Weights of a small GPT-style language model, trained from scratch on English Wikipedia.
Size: 20 layers, 15.1M parameters.
Architecture: RMSNorm before each block, no biases in attention or MLP, untied embeddings.
Training: a variant of Adam for these matrices, 313M tokens, 9546 steps.
Each number is 500 + 25 x the weight over its row's rms, rounded and kept within 0 to 999. Layers, rows and columns count from 0. Numbers have three digits each. The size before them is the row's rms in percent of the matrix's.

# layer 10 attention query, 256x256, rms 0.0644, rows 25-46,89-110,153-173,216-237, columns 128-255
100:482518496505514459513458488532525508492515482491489447521522481498540486532459518520499445522511496480478505517476511487494499486491530481448517485507503502481546545517519502508495521469510473467549472509547502537508487516488508496483485462522548515501489532536537473489466525543478505491472455526494450506506516525457532502522503480447510517520502502526500566556477490506492484482483
091:503449466492498477468524475512466467445514462525493485494517514521510475530490493481483501535482462512479525490535513499499483482499493507500527464473507508483475500460514559512527489502513489462470502524489501471498490480505516550496528478518466486482542525487503496494517514481516523487533534482548466488493507444544475505551520506528497451510476511480518482442469522506463497491527
100:507457540476540504484518479444524476523514489508503495496510506491532509515463488507496529493523507547509488476521516489530502525510490506515509464501508494476497479481509489484493522472488502486502512514544487531531541510481480466496523488532511453502489552510535475501548546555461524489475502509507520494517510483488505510453529475435452496531513503493509487455534510525460464535468
100:495469484500520543547484499521461483487548493500497417506480476450496493525516500472500499485490489461482509514465480522490509501498548505462514509533503517471500549503490479488490460468480450457473480499511500494504499503472487532524481472494517523533523482505516477532488538491541531482479462541500491504505535490521492508524518516545502467512498504513503510505503527525466546486500
119:499508490506502480527485463511491499523510557509492499505495455491515510457548487509515481475514507460481510514478510518466512530487486528509487521536499505490500505543457473474530437536503491486499523481487508528499494546517516473566497498486479487536509472497482499490484483512526481499520511548480509546496510483532485488486478514503492515480530467539509532530476523512519515487520
098:505494418530473514529569512438459486532483506479468486510526509485506447485502502475495506499449504532481524490490508482532516470528495485482529542528530520489463525491536531527485484496524520491472495529482463481513537442459534496522497507471508473479502509434497527491523508490502506517506521483527469450489497490457490490496521525492524416545489497471481514489474510522477480477483
095:505510530480470501457467501529490532493492516486499513542448524525474503518525507498520528494527533515523531475519482514504526498492461495491493491495462529527529485493458556508541565532487532493526474508453498521518491476513468517524500515505500522488465508534450530489494494522460496498467472484534561490519540557491473504492483464470474494463516477510476513507477482453504516462494
091:486500523479520489474507499520524481462460506483477476458510503497523509497438535459493522523489491516477474495546500543543482497520536502530531482490520501497490523516480505506517521509525456491477484529528484466535501495500480494520475492530507465525514496524503522517489549541495524521499523530458477520492469470486448532492496488460493507491488489473496528499497486520515512533464
119:521477486462497510506518556513496512499513429486498471509486482478535498486530472549507487481456467491467535527488504470503481472510519470527491528526523508495517537512478495517507524461470478471465463549552506507475494481492497516501513476502482505561495479477518486503488511464485480476516501497515481463517464470529487508511509462503488458509518537474489487523494510479467503497489
112:548463474454553545527541517493474508517510482494485456458483499458512499508499485502545499478457514487489518523501489468509500490542509504507497512557514532455464528502508501478471500496478467533449501511530448476537486497456505522500492480511501490502485470496516488474502501467481490460482527501461467482516487502517500493487524467512526473561501523489471461449517555472462517528449
095:496472509478542541526509473485517542480494478507507446514493500480457486539518495498542487494491498519495468534482503530504494473447537529482497479487516504467460479484521466487426504466506469487492490492565530487482504513466450498504523471499528497524531458476523513513515544501523505476468497499511490533477543510491486478521488494543497481486510511522492546489486499476482528514510
089:502476529461520500475518521533485476505496447507509478508523476510492522488510506542525523465525504515494465478512486477516527507458517519509488451504486499489483474509511465488510499464483472486477536508523494511468505526491466510525508476497501498489487532518528459470518490461487471526529481469493512503513519526470467506499448520529480505452519539499592475502508508565514529509506
088:440497510461495450486546501519526509527494483504484466508529512469507523483476499511516493477499503505513448522470421493527506501504505491488530521526514504502445493457528516494507506508522479495473483494554483493470510492464495495515484483524475488477493499484455506535502489468497496482482496506485452498505489500501516516487524528500511475547504514512515495518552518533497489544491
092:506518476532488457507479532548534456489501535471481461494526508492533470517506543490504506493480502539495492457498501527514529489488526513469509511501493524503455478510511519533477500500515499482480495552513478464500499465459510481506505471503497484495476496510519501523450551519536564519508470526464508513449545540428453498513550510496458521493502498510528504501480481551485510517471
093:515518555487530475504528492549518524485477420519480488474481477456459508503479447537555530465474487473490474495498478486480482486549513525529499469474538503495495522471522499493491506537525494535471497454521521476536468481494501504465470484509539523502503510520501457533510443504532480479487462463508485485499540515534477507518485486506530484482505522463510506519504514505541505519520
097:529521529482517465491512463521473495462484443524516475533510470478498526520476489557482507495500475510473541490494518492530476486481507519544468457518502477451514468480497505521509501449490500448475488507547459479495531480500440550481494499504506518488508521478468501498472512533480516508519492516532512501526485464516531525502488465518527486503498496487529521527497475486525484504476
104:487520489492505572551464523476474542511516542508507500496522478469522474466502520501510517456517518476514479515500494499504503528494524512483470559516500494505515497524458478485552511537467504491559489463504515498576501528508520486530509522454502470537531511495519503508510498490522534515493544500456498529510514508494477490493475490458516477490532463518454532443490557492482507485508
089:514456517531484469454496557473543524455464475533529471505495514514516528490523514545510519526476477509491529519516492502511497482521486481524487443494487491492507489497523490540502530511494483528549483509558481482498503457494524509460505463476527476527487469486479517489540487513517545501496493460505449469517507507485507528487499477488501484536501537470513501483530480503461464540537
112:468530507514465451470494527531523462460529526518538544463489471509552507508511490503515499528496497538496508475500500509542522482462484526498545455499516509525453507460514534536483481493490506491496513508482528519494493444498505486535496481472528469505496493552497518535490498497509476540481492496503528517476568472486471517525463558488468502495513487463515536536489472518527511497549
105:541467482503515520497524492504475493516483460493533499497525472451506483530479504524488509479490486486504555485503504529528510501507501490495495513501478540455513492509494477493515481529487453465450532484514488516524513507495504557488505512473471524495484495473524499441489471489515504479491533492519501537556488524493519500508536500536506483530531551524504492490491547488479490499469
085:464511513506505494460488504497472473515503492503535511504504445494501497497491536519489472536508511480514516474520470450533509510491508500497496470519500513466540536529483505482500495481502556484444528536453475476556508494484519456485502492533514456485483476524486480463525499507437500505489445525522495501494510457493521506466481465484454480522485496495518478525538460529487472499491
086:523538532498525516487454530497502522470504499546476531482497459513555472495508516500540480489513536483482475493497491509502495486543527489500510481513495479521501484516527493500483491561550465513495501537480548493492485510509541496540503531494517484523504511498495492543443540533524506458498499513459495516499495473521544532534497493499518480462510494462479540508524516537556540492547
098:527537469520484477490503492470486486484537518519465492544502498460525490499515482497503497461490506467481506527483511466546476497469513483440524500501495515499518497565526485492495542514534506514567530483515507503500496501506481489521458499491543497482494437517528474556495511508506514523438475509507479503488504473482468495527506443493542516505527460504482524540499477493491464543458
101:507461479559500539526457482531462482476460555499498524502505517484547515506505513500521482523514528513486508505471506488532499530495477482512530522496488488451505491489518498480505474555506497495512525536508523435495514518477553476543507508477544520530523504512488501522496534542536489505499514526494504507491523471470485496516497520510443486466507466505527506518476533523509481537484
104:496450513478540487533506506474501488562471507490498524467517512495489500529517476514466516468530485478525496524473503498517476497514471557584518461538508510498484483495464449486481473478502496517450505482498523484499552462463538509530498517557496491526491538559493492534499490510482525517521531496521496517509460471506507498509528525485524527510489459486484453450520524533522478524481
111:512510447548524490516514515509485448469502506467520440465474496470474465527520519488496519497486437489527497504519537500529468507482482509519479481520530495527457541500476537495490496481482489486484475453548503499502487534468473504533535542518488527484504526541567447496472511546548506490491506523492489520512548496537477497501522487561536475491504522490523528477519483517479517470519
109:479512463529514530502497490485456485541491515492490470473501515526457494502470495504447475470487526453519519474501519479503536543504502524500484522514493454502484502504499473490486489532519470474550524490464524473489519517501484531530546484484484520531506515539467512492473505549549512447505517516474504532495518449483513484520533486526488478492472460506496487478489478542539473489446
109:493540511548495480486538520465482441502537500535505491504518480512470467479523486504453496477487477461528568489515524468527458454483464506462522553562501479520515510485505482517456494473467516533461550485475454537471534474486482517538520520493509478506500519466516509470511501507497511494536513483528510464502500441536497507502537512508541430502493505461507490487518510503450503481487
109:513498575535525526490482522471481530528463487493505471500493479448475494518519498512548550435501494490515503497544513528544523504485480499483495469517457531483468522450491536478514499487520503472525528528496514517523470490495486505573528524486527492540473524514535508503464499491501513476484516487477545483537541511468510508457504516491487501469496480437521511503507471482525475488502
102:542561523530497474494473489471446519480517523482485482505502470497458504453458467498486524504472497477538473476482468524511503493520489472499477488524506473503465477494484495504485522506507457488523542510515495517539483522510451526570467492539493522507468485479501523554496537510516523484550546501457531505500478460489511523533518517468483466520508462488496466533467478553488483504478
106:550536513485487503571503491539494511551499479487449495516524481514534451513485509500501533501494492519482520515484469454467506465484517514525442519515468493504483519485548519515506522438511521490511506502520488507504489558459452495541484475479485528558515484488509567522497518513512498483491547469496471473506504469522493491519463524473495463482512508556497495493484481473506471491481
106:542511522454520526532512510484510493508508490515499490508524465447490527494548532507469463468505507493528498515505522475509443510495498493527486509525514537489480520483534446512511484545509471485505515480522474541464530523491509493566497529491497535477530497482472508486521508445509505497554519489469510466517504480479546470509490496494507508484473467550493460478482525468486475516450
096:489508501445518513517496463537528465502464514453512505524500507531504480541471479500533517495485482539515503544486471526517456473456520533506534472491500508498479489476530514482480556482481497455496495514554545494480505511461468523524489476507488470490526472496511511510519492472483463497485497494517512487464548490533494463552482522545485525502483502540479502521446524526442488541495
103:510497458478467494503525467521506503474475499486480485535473479512501477475479504487498478506492518496476470524506450503488541511480499515452534472520518492493520557479534486482501498513501471466520503523558467485491487562466513525484453502496542510425472494515481506502477559513490506525517543491479501509484507482465510522488507532487510561529476499481521499470526471482509515515491
104:514549502430500476509523496479478464534523474507500453483478475476498538514476524514460526474489492511539459480515498526530492483507518507523536470466498461526437478499560518542522528461487475510496509554532483495498513514489471503497494507520496469503497525486531482518514528497509519491532509469491468484514491467522503550500519503483509480523508529478517497516492493539478494516531
095:539499456526516446548448523528515466479519528483536481503526492514505484537550523534483513476524498510490455465465455530456525466506522471461516506491476483498497519522537519524483486468481514509509501533546493494477509483496492502482492465507504476499487489502545492444494494528474538539481494503487525504489545553472491482499505533514501516464531521481497570527495504506492559479513
109:544505456505478489457486520501502508498501477518451481524467519522487469538458524499526497487472509510487463513512535484505487493537559494468552455470480479459480505499532499547514496511557481474547479493481490485483468457502505474460511550479515528469516481526488492557537469491538498487497451480486472480514522509510511505514499462462517503532473486465543497545492522474455514477476
101:522472501500504454496495501513488524457477473498513459533469454461521524482474474550509491505540472501509509528487514516536513500474522533518504479546568542465504492517494485449511505489514443473471451522555494456508531496477501487480505485488545495509468466449505509509477496522476510484518512503469500489504467532536521513495503492482506481492491511494491496535523476502496499517467
105:520522552434510559541488497492474497500526513486550506504501469465513538470511499498506519507526564517491531506530507482486485540469499459467475511490496496503510498520444492486511496478432522483523496464531483481521476535519482484486525497497505465552527467474489476457497501507435502513509532476492550507540504475489471519480433500470479492489501504561493513459469483458551509516506
122:548499527494527476485495544499478475477488478487509520491502496467471481559493516530474544527510511522493499484539497485506465462530493493553501450504479510482496507461503502518472516459483515501494496536509453456506504448477530559467525524489482515527497515507503486482479509488457477491532514438551490503539469535496495556501520511487521458479497510490478470470521497485501467487536
103:426527497501460458489536536511553467515512527473549495474493477463489525503516515494441513475518509469559506443508487552503535481451496495465538482549537510525484487487543537528482504502494534503500502522486501538523485475497530445532518494541514465479482503490543498494492466526475501543480508528502479509470493499502506516486453512470511497506475481458484531484512497525494523531561
118:525490484527480513503523458506488477483484472512496479510476493497500486517500520508493502497484501502521526538498488507526500519485465484495498493516499509473482502507516480458514497503498470506458511508507537540541495512517530538487471519532517500446486542486486519537491474466479454477489472509491519490558475491505571475492453531538510485480512498506531497512489549498477511461489
111:484502469459472492448505491503469477492510465508494466511510499439495511545455497468513452526561488483513541515513540490514472520503492508512513488509506515510527527495485528480489534485524513454466482494505458457542487477480545527508503459535510519496514517503470469439552497512420511538521479488512495477534503493517475526489528510514498511500508511461541509518562522513495478474507
108:496514486462519503493487548474515527470533484529503515559479505514507499482503501536555497493523515525493457509438482519509503500494513470524568492500523485511521494492499492496494470516548479524459458515488538508494484509515506477535457498473527482540492504465464490507493536510464508474524537501474518502478492501579502508527510517464492557455531512502471511492516521523507497518547
075:501473463499513478484550498556521522464548478485456459555529513483480479489475493499484505495532485472526500507519534519493495498434499484450455442502478536485511485524494501487513510484531439513490485486512505498477482476473493483465474505463460503496464538511553512547511515483520528487497485513524476465516499518547511492501503463514538511512535551528514523512507548482509515537486
073:458514528496492492533473537563484515463509535525482574453510497510526494498546480488528467519497501487553487528481516512536490491486497465528558532472445462464523491481511511537492458491519525516482523462547508523481514492521486537463497488432524533551513518512558518490460518472506476497483503508501475500496522494502516517558503498498521463462480506490511463466467472533503476497490
078:471493502482535532511479484488479489512537560531470477465504499479491479461484531488520491457511515521518515518494480482511496511515497515489523482547494519509479505524509503483457519481501538510519494502459504492529509490436544486540461503482495488515484520523534503492556512534479508521486542496511491486500510491509526462506535495476485487507500503501456523465507550504546479545499
079:505483505501478478538509494554460467489531521489504476506485467479509464481541476496505495467466492479480475505484502556496495531506505490480543439498492537486466518481474503477503449520558475487516470438496544532505526505451523492500456508468499483512488532513497505505459521494537500516492478526507525505497530507480541471519487524481468503505547473493512506498476516518503499523495
063:541494523539470526503483467530478499553495511478469503498497504482504502483506483476474505479490519467491463486475508487461544490530459483477513478545499514502500496533510478480498459523506472474551483469513521500500529536486457503505513518505476511495437548506489459531470485541550461497519512520480507519492550540476516494509499522531481493522470454480517524520477498494541483513462
070:473494514581468471491528466500524497508520516533504509463533511489517502496533492518491523475528518535473552488500527512501500496493465482521512493482503537568509499542533487476460484517509497528560505478500498532505520502514539484549491481491494473489471537516497527508459469509507520502504492474490491482502526534521488488511499512499537499469548483493506512480514487473553503447531
082:505520557547470458490518487523486516468543496503529511517483470471515500521499527496491514468479488492494473482528529550475505497494525470509517448461506515469506490479437507481512522495531501476497469459540497506513496477455531488514489492541502523484489515470484500501510476468467496506520491503494552491506511534514484508487458524445485530472520510484507520502470532536502492468474
075:503460547505483478519501538552468554492499514512513498522477462524493483463502464511527514498524506472489463542497510544522502485467478458504516471466452500501493547467490500504511512535516497478531485466490525483510487475468475497494509484472533488488494498507495523532473488510533510508451512495493536493490533545493485478511495535479489521504545522496514499487531525546512490524512
076:524515472537487459509539539522517482476486459506524483488464467520519546494485524526549516526530473482479471516518482517484533493508561488527492572479495512486493503517473533499470516479521511486437472542510497521471463543462493535510469477453498531496499509501513522528512496535493552493507492482520505511491477475517484518520485506497487508470508565535496510476478479466474503536491
065:544500503474464517549486530508484512529518497511506527449519467521522481533502506517504510467478524476496486508476519486510466490483494527504501468533528531471512515463490461479489468512537517544500486457496525476471477518482490546476459506487527493518548485446470478505493484528522487470482558495477502471521484515541546472553490523486486520488496458510451499466500500483529463562479
077:471515483476481503539470529553496518518497509515515482551489516537481483504518541501568492480516489509492486554517506516499484537473532509519470497455510498488507506447453499463468456457527524491498488515525532511490486510481539475494470529453478502529536464506510544463482510451520505498516468506478519512497556486566473488529496484470484489469522534511457525475469502519518536503511
070:508481499504492518484536517528475485447493556475450494488527489508494513434498501463520439488490501470532492500472532498537489503485511486516538449519514470504519527488536529506494506539502531536443509498567491489520513459474493521453494497493524519499470483513521551518514495489522507526475488474501518509486473514469523471465518534521512511517467447467533483493497470499460525514506
068:546455427474503470501548496490472461516511508521492480480491545529533478486486520518504490523482490500500447525471510552518513478524517503518471500489514504490476534507470529500509527470517515544459463433511520505489484536457456507477487492437467472518478506490474520506481510510501491484524506491500458483514456504498491535519523492482502500519536503521517460516536530483478492506510
085:491480501456488518493525520542519468512526494506524518546513437454566496530472520524515527510491477523493495507526505526494518508467482523500536467459511533497563467508464539482471526523503501493459503531503508510531512495484510414493513541494489495511524501502497492475508508524464483499555485492485496507478545535516493491507507482492452519449540542475502520525522501529479507533473
085:529479546467501426484485530505463517485457545510510511539489506545494489482494484539503531457522503465499469463473485504468473467518475489518486486503423534490513524450496500534541528525521472497503499431508497484458493501515486510509500482511472527523537505468454500480474469482498491488525488505529527514482461489498538516483514520492495488482499492544453463520514492488483483506480
104:499500545505528445491503499536480486488501506526521485528524450451485502505504539563469493480483479512533506496509511497554474519450490493541452458543532507467516465501483473466506462423516485484456490487544468477487527495471516500487483474493505542515466510489523489467461507504528496507514516530502507506505490518510509491542475481543486496508490527529475521513456531520523497482474
077:515500503454508556497483509445492511499525507476521497559489541477481525499487474480496488523537533483514501501565505500486484495475515478492505491456478483534512532475525492538501525522501544484549483511485467454520502489518525524507503537542503507500525484505495511502492499432499475460453543467497522497493495485473504491496511473487504484494507485518474474511481425478468522483505
067:474479511472515499472520573474538501495480519506521481487511543533501495479495506500520510496529533528483481497491499485489523496545489499533521516481486516539530554458505517526511533460497522537476478471525453465498546480499524525491473497548538508533506510514495522469494479479477544488478499484508540482466472497478528491466506489477512446491506530530496459436502461465483495505478
080:468495543499508454501491515552492479492528539481482532482523509507514509486505536490471518483523496511526509475495507524476510523475503536474470482473520505491467421522480504501502487536499477507548494461478537490535525482483511439537494548511493475499484522514518497547548515565530504508517529498483491529460531531490492491507482514490475511509516458481477495491508547507543500499536
065:487506490559498513497519461524479505501462496510511510476506456468522471506532467544462481492479519484484491474503502490495486513493484525500505474558485534476489515525498490442497456502530493526504479483482514514506531524532511476482461531469487508516438535497508502504511497482525492496515536530504480461513498457508527490532459470500481510491486492513495483463470565525555491460517
072:477470458478476481464547481490482497515524480484511489510530517503500493539511525534513495513512478498511481484498553503493505466533513481512489490521522500487544488496455492505459505474510538482462491526503503494543463443441496521521518502521525552500535491496505487479533446496465493486524478486515485488480497510494487502502505492549501522453477521453519520510524538520505505476524
106:498492476520492473510464496539469529484462529516498472523489503511500491524506516482497485486511510483512492501485516514478503514492564481467454492489531527499478503537448481442478511480505440511523488507513529508513460550494489498501499478502514478509478496500544441468492477532468530473483479536457516495497493523502510456494493505513543506465542526570501507518485524512494530451515
128:483530560490529457523493515539540526482492497518506489520481506529522489533509514558495471527481478487489432528467477564506526490487518490510487518469552494506459480464496480488460540491513504490528478494547529509491454480461473477495510461505537493548486523534510510513466507520508534506486470522451506496482536533477527508521471507499536528509517521504463496530453496472523499490531
101:532496492476460506499483505483486515498508511486486515495505490462516498547513526476479488492485508503520506480504499475502495529500521517478508451498520533485520545526507483502545488449492459493508523485420476489483469520538487515517424517561513515444540506485489474458504458531496520520518502517509475496509466469518536460498449482464480475456491508527483526523496495469499492517489
120:505440490461530498517491508495493455554486501505482498503489493505524514507502520539467502515485515494494473510513476502518479526507496541504474447546517509508493493491524429514497467472498508477485523496520509504483520496480482524499530461509481492499529544470515490476525508516486500501515520445526423496511481493516501527471528494529471524512506530506490460451538533490516512546483
108:507467522479521540533522470520515516493520524512494423468502510428486493451515500484497505446543531523505490535506500509490486520500518518463498508529474507442458512525488489466459500501500489505523503494508517485535483529456501479466492498494528506521488504508504457518499537529505504474511478524456550504502534507495481464534541482519516489528519497522491522541480536540486542493513
117:480498504504500504529499468517496502528506552519500443497511487475478472475468506509526499499506488527520475469497495505456517513480481490477477529519461501468479474482468511461491507521534512497549489479513525484485494526522512527508464506471484477526470467476473505502466512525509476467520517564478574546458531522505449486504493523522454529496502441494513507472476510487513506496507
121:530482462495459535490490513453498520542534517468521511501518529525498486495522486436529517503529486498495527530504534463487481473513500482517526513530503518508517560479524489526525545500488503503459480513485472466516534544488499475471527535504520506514533491479510495494509494494467518522508529489503467465510466463497529490463519511490506442520476526468481501488516496501440466499479
119:531515522465522540483454516514518512504512522475515503530488528489473500548525496469491531493533469496497547466525499464520541512513493516474490461532477515517562504500485512489525522497519480490571530487444442521485495507538535507504472497541530520500486472532441489467493492507491467492475477492487554502542511520459495491489497521488479538500485460502493504501476508454473473471486
115:522499483469484493504457503520490482491491537492526495463476495490455524474502535447475501470522490465533467493504484525513501532520574506453549473508505548503504508521533455470507497505488418519526473462510479459509489485490483470472436525531537480494543483493512472513504501495505525529488490506441488511512486506484480492499518490473509499472509501529504513528494509566524566544506
116:481492489467534500506518514515494501511484482515522509487491490473492489489532506526492510469469475493512573491482527440515502501506442477479469512529495502470510509514475549468509524467496527472467528513484463539527494502487531496513475460495442474538481480499526542462493491495484484484500483502503522470501505473491506481526458468490530487480516505542464477493482536463497463511486
114:560469469468527557484554501476497483511526501502498454455498498462547491492490516456505505447526494500496522519503526502522498536516475451515491540521487494494534491526498528449498507490483473502535493479491451501516522547493530485504479531486524471526519506498493488497505518519479513427517510503473527454515493486498498498519509481516556505505465499546489502516478525465466512512494
145:503511525501517521499534459519524547482529487520495502497498497499478482478525500527529496481485479533477443521477504533490492485481535542496515488481503505478454480460463511474471469487521478518509481516526563498459479481478483483517512519463527522528488481506502485529515527519559502463511481501472518493464574524499461483526502507527494492498522467489496524511460524498482513510516
103:490480563511512516509502550534505462496463449518500490533464501498471509490493462484492556461499473509544526453545484487505496509516448520492475500517519515525530523456524482485537508513504528508486542530477450501502487499508469498516471502504469494509493549502501501521535520453498533500491536492531548488508473525495453553512494487547519533447479521513527456489502474507519536495456
124:545480509488506505517510515503505485502481503454493472502459514474530520502499518490497542498499506522509452541520467487515493504505539506515541495511527517524476526508539461500515525518491471503510516483511471469505492527483499467480489500499544502476512539499481471524529519486487490493494497460461456475545441489536517526479530470537556538506500554526509466559533495508495522529494
114:486517485507478505505471513487460485484476520472496488518505489512474525471487542442454514550516527511488497426506476460495533512532508489471510494557534495512541494529480503531459524490469497467536485497462446465510516490511504483502522534544531511465501482521496474469490486493446494539462512524457521490497527548476505500452501499476464514492478415478514506494526485541483488465478
109:488539490561474485508463454502519527444491511488502559542524496524493502521507480486496489510476461517490519467496527509500504515484520500546498505445549476513547491522497504520508482495475501505479508478434544523498499478518507499498494529508488534439481522549502471550463460520523498487470437525527536495516508488485533504502474487502506521480472516488507523516498433495503504467493
108:518479523509493446464502480537495463441504454492499479513540487519552522510501495574455451510480510489473507525479501501532515485509506482524498470488529479500514481506523469546476483504501463500473501495500492480458516505511468517493499477510492511513484504501513500504488470547511525543493466495543456506518446473507553479530483470511521522488481523490505510545513497509522499497487
104:473474482461516549534523463502498545498511573508532498493495503452470495464495517429523531441538483515514527491481507484471488514488501510457473493498499495495455468509487492488490521548501487501504483483489506529547529521510526493552505525465501475500518445493476491509519539524499487476511525495466524523507506524503486522527519507512501489496495456487493507465485504497452470490532
128:529466477515508511494473562489471501505480500483507472511490525479505505541473502498470500480515519469515532487522506471541463494516486490491502449521503520512512549542542449519525513494456460533519527498512449480531495479502512529504471484521490493509510498475526531487535480486504537514525496445524450485545444490501550516518500467478527474523474539536498458492509503510473509542487
120:468533529482467453488498481536529469525547511533497528507517485514514496509506480533510512514500479513475446507518465548495477478484491524518515481512487482520465470454529527501504492489553542495519495524514525516481534460467480476519533511470506524549494477530484533533451510486493478517483510460455508515466552502490462551488477514513476510521485439480489496503467495537527508520522
107:567445476485529512489522498492467467497509472491531471475492499490518520561499487502533497511510494498491542511487540488514490522543517503506501468514507513469554500474494487464492478486513473493490474518500468519478509518538519555473530506506478501521542453501510477448517491496488468475529520495477489533571463461526524503500518466508536481491492524483507500497521524426481472512486
119:531488493501502517478510568505457507529497502466531500460479506491490522510498469451479542496529483502534522480546498482510489479502472422479516477529468486501542494530543528529525501491487498487539520517490454484533505478498499495502495505526481492501517475538480509488508531463481488501503548478510495481519492495490510507477518480485486468487462508487503467504503480554509484522492
# layer 10 attention key, 64x256, rms 0.0642, rows 24-45, columns 128-255
098:497514509492508478503520475559533503507530480508508539502497490513505527508469497500507503496447447524473469511482502504491513505472462493481489528505512512479467512498462483482537478504524499492488477477492534474497509527522515502473469532488531502494541494462513545510485502511485500511481503535490537553530496479476498531486477532483459525521490516497484502502444499471502487495504
102:500484523513519471499490494512458503494499452498496485531449479541523490520518488519533446499480503508475470535460462523515505536486567511490492509489504525467497488537542498526517552518474449501489499476512516524499477511482485468458518451505522520523523477493490531510485474534480488508483508465466502534488504547531515514480490436493491491495558512480484484516512500477468528518506
089:462486461529517504504498510495504486521522516527513526455480551451476521525476523503480505508499542488567498487477485513514500505530465477505513512509460457483502499517493541506513452507477511485536521494503498497550527482484526530473470498495502509517518453524479550504464518515508473490445499545470522558520502498458479532497493515429479500490475474483483472472466493519492484470528
097:529465550532519529487492533474482476564499545508524490522513518498515508509472470500514510494521498485471511506516484514517485518511507479510499501517477465498467508484509515516512444521500504516448493478500510451535534470443536468469505501553477507511489522524485496496527548518479480493483513482470496515464511499495510477491507518490490528531506505446487476450509478521520487510505
096:496476519504539505534465490536509492496490506474479452493474524503516471509502507465528482462509481484511507501489516496535504472472508505530518479509479516534480532488467506483507497509462503500486502511519520515472526519553455475526501507472503471509530500530496488484498501497496499547494537495485509586585526510519476565508534440523484497498496512511534488483496499541476510493532
098:495491485521501480515509489485503500473488499478510479512504508495507471536502534505464525512509535499496494470509521501503480486465491532493484489517489493531474468504502496497509537493502476485496509516480489518472530531568491476538524535454487473491475498521482492514513510483503521512501498503467482597564525492506515570465518510507489518501476486476525506525527503498529528501510
103:522523446533531526524517542479516512510525474494519517470499513468452492495500479518519507519476541484501511521491508467508481516520485518478490505521485516489482508462495531501498487490484505525516500502503495496538479525531492492502467490480487523484500503499498485458514500471499481501500522516517512433503526503503482407528509491503492489533530485513486502472485500494482462495474
107:487483548459474562494518551490489526525515468498506480497537470465498519520529500472512520543519436489490505463574505504501525486505484472506495509481517519469540527469465523487510495495505448479537504517502495520500493483474541466522512520492487508514541475528489526523443510490441518502484515531482537504510547515507530547506494477502476482467515462482491500496465488485477484516541
096:505511495494498515504509535482483495505513531511501493503520502518471470505490496504523540498528467487514481501444511509510455458493488508441468456511493483548488475537486529515494514533494483474489489507497503499520552510504463515538526516504526528508472483502492496529463547476481492509529509488462542480509496505468533520491443543467479436543490477492489472497512475539464506491521
113:504512485506509499499502491540541481536526508513514508506523468501531493527457494507547492493454515503497491558509499520500516521499490509518523533514469516445519502487494519480557511474523512494483525497463515514531495520492492485483494475439480499540502497490519549482489500526479512487520524478504527536578493463527524498522484506472483475501512550526506529491486489466529472496511
104:494483478515502551526517555475522498492524511495508501509486513498515483497490475507445511458490562497494459547505495495464508467512510511493536488500495520506469535509510496511492511509512480500504501496478494494525504532528511493521465497510472524523548509478515489482520501502489520513523523530519473535616485509499522517500519524483472480516558506497499506468480487497486488496511
109:512509543525503511541469499556505468458518557482471483515529495507546503503535476495509490473502472520479472530467486532482499496460505474518534517519503483482499490469520482490498490523501513518503494478513561497502526505502463484473502471469515500514518504520490506515499505486499506482521513529431516555520516519505524495523535485536471506501497492520503503524480517558506501486533
089:480454512495483528488525500453486494485478523493496447518493517493534487498486485482514504465496515462471509512536503511527502501522538435479512483514506486506496499538509479512502518485509480531499493492519468473524471481450518516507542467503495484466502499500538493487474551515510464524512514452490472428491475472479515513459558509494490526504477502536493539499535496512467529512482
101:490479492486500503521494499470516518539501496523482480481465553501495489479491469518524547478462455496458495508499546503515459485516510499467453503489512519512486521498537502522534508469481504486488479475559537495509488499464473524510502516484543477493521522491541496492527504484498499511512510480509497431422465487467466471520499504506529493527520505546513517496504491537501507485473
093:455492530522534489458573522498499500450483452501572521477487482469491466502458484499503515477508483511495487513491497515518497425497522458449481454475498490529476502531478533464457521453485472492525486499516507533474494496509484525542464498484498507504525535505525481500488537500481515515511506521513514471471515490526509476532485481514525490479521499453495500503512521491507522467481
102:482518472451468539461521523458488493497470491544455470491517497546540519528501561503499465497517509480489499516486487505501524480517498511491526497506508490522525517515478475519510495497511464511502490486467492530478485485485507515474469527553477484458513481482486479476497506513556501508509465483526473496479454537513495525499552493450512495484526530523486484524504509498472514505485
102:481473517493537499513479496468484451504463498537521450511501517511528530515488489537497483487497466467467499490452483488516483529546541485498479498506504538467557524535534491503470481470461463486509473494510478476518496451457497519447531451521512502525507490456477507486478508505483436478492477519462510531479496525510454490459491516485511513527484481485507481453500512471475522492496
096:496549489476528500494483472506508489472513520508546482506516507482518492499522500489492526476499529501512470481554526513470496493449478501502480483531485488544467505494469517504509553514510514508541494517482476481502521525538486483535488542470490486530517530509493515484480495464498523514534527492527472550528487477540499541498460510527498495493503491499466514488477498500547520501490
101:511476502475539485515495525515490520529509508481493505467507527495491499493499515538529505508496485500463501490526496475500474493504491515499516483495489524462501523476473477476525489464509513509456502479513502483483496490459528513482511489530491514497527478489522497458515507488469487504501531488522512403476484488452504443526494508479496480497503506550475478481507514508529485485469
113:469494515550476497516463507485509514466508520471496479507495494519521514505525518457490510529506459483523510496502501496496524510482507507486474469475506496538503493507485562513480472498474500518496494496561475514521492496479480486494537482484493485502519487527471522489476518492486504504523474496468506444430495519490472500482492501521541484530486503461501486517572484479465498501540
105:520490518506524473499474506480515537546480511513513480511493532495509512512466495537460520499505535478513514505502499509516493481514482464527506458477490510506505491513526523517505482489487495480490491461503481498529500492535509495494485488524464519477500510498478515475496523460493501504486492506527492552555493457490504559499452494517513519512508526517528507488473527513521522490529
100:484470452472500496488493483477492504513486512489479470498516526431483494500513478501492469526486501498475527534484516470502465475495504475491493455500485501518525517515458513486498459462493480497501510516523494464501526502456534495526496480474491544491519516448520494476500495498444525519502509510537498418483488466486477509495507492501504462512498465527459505476513490489484477506466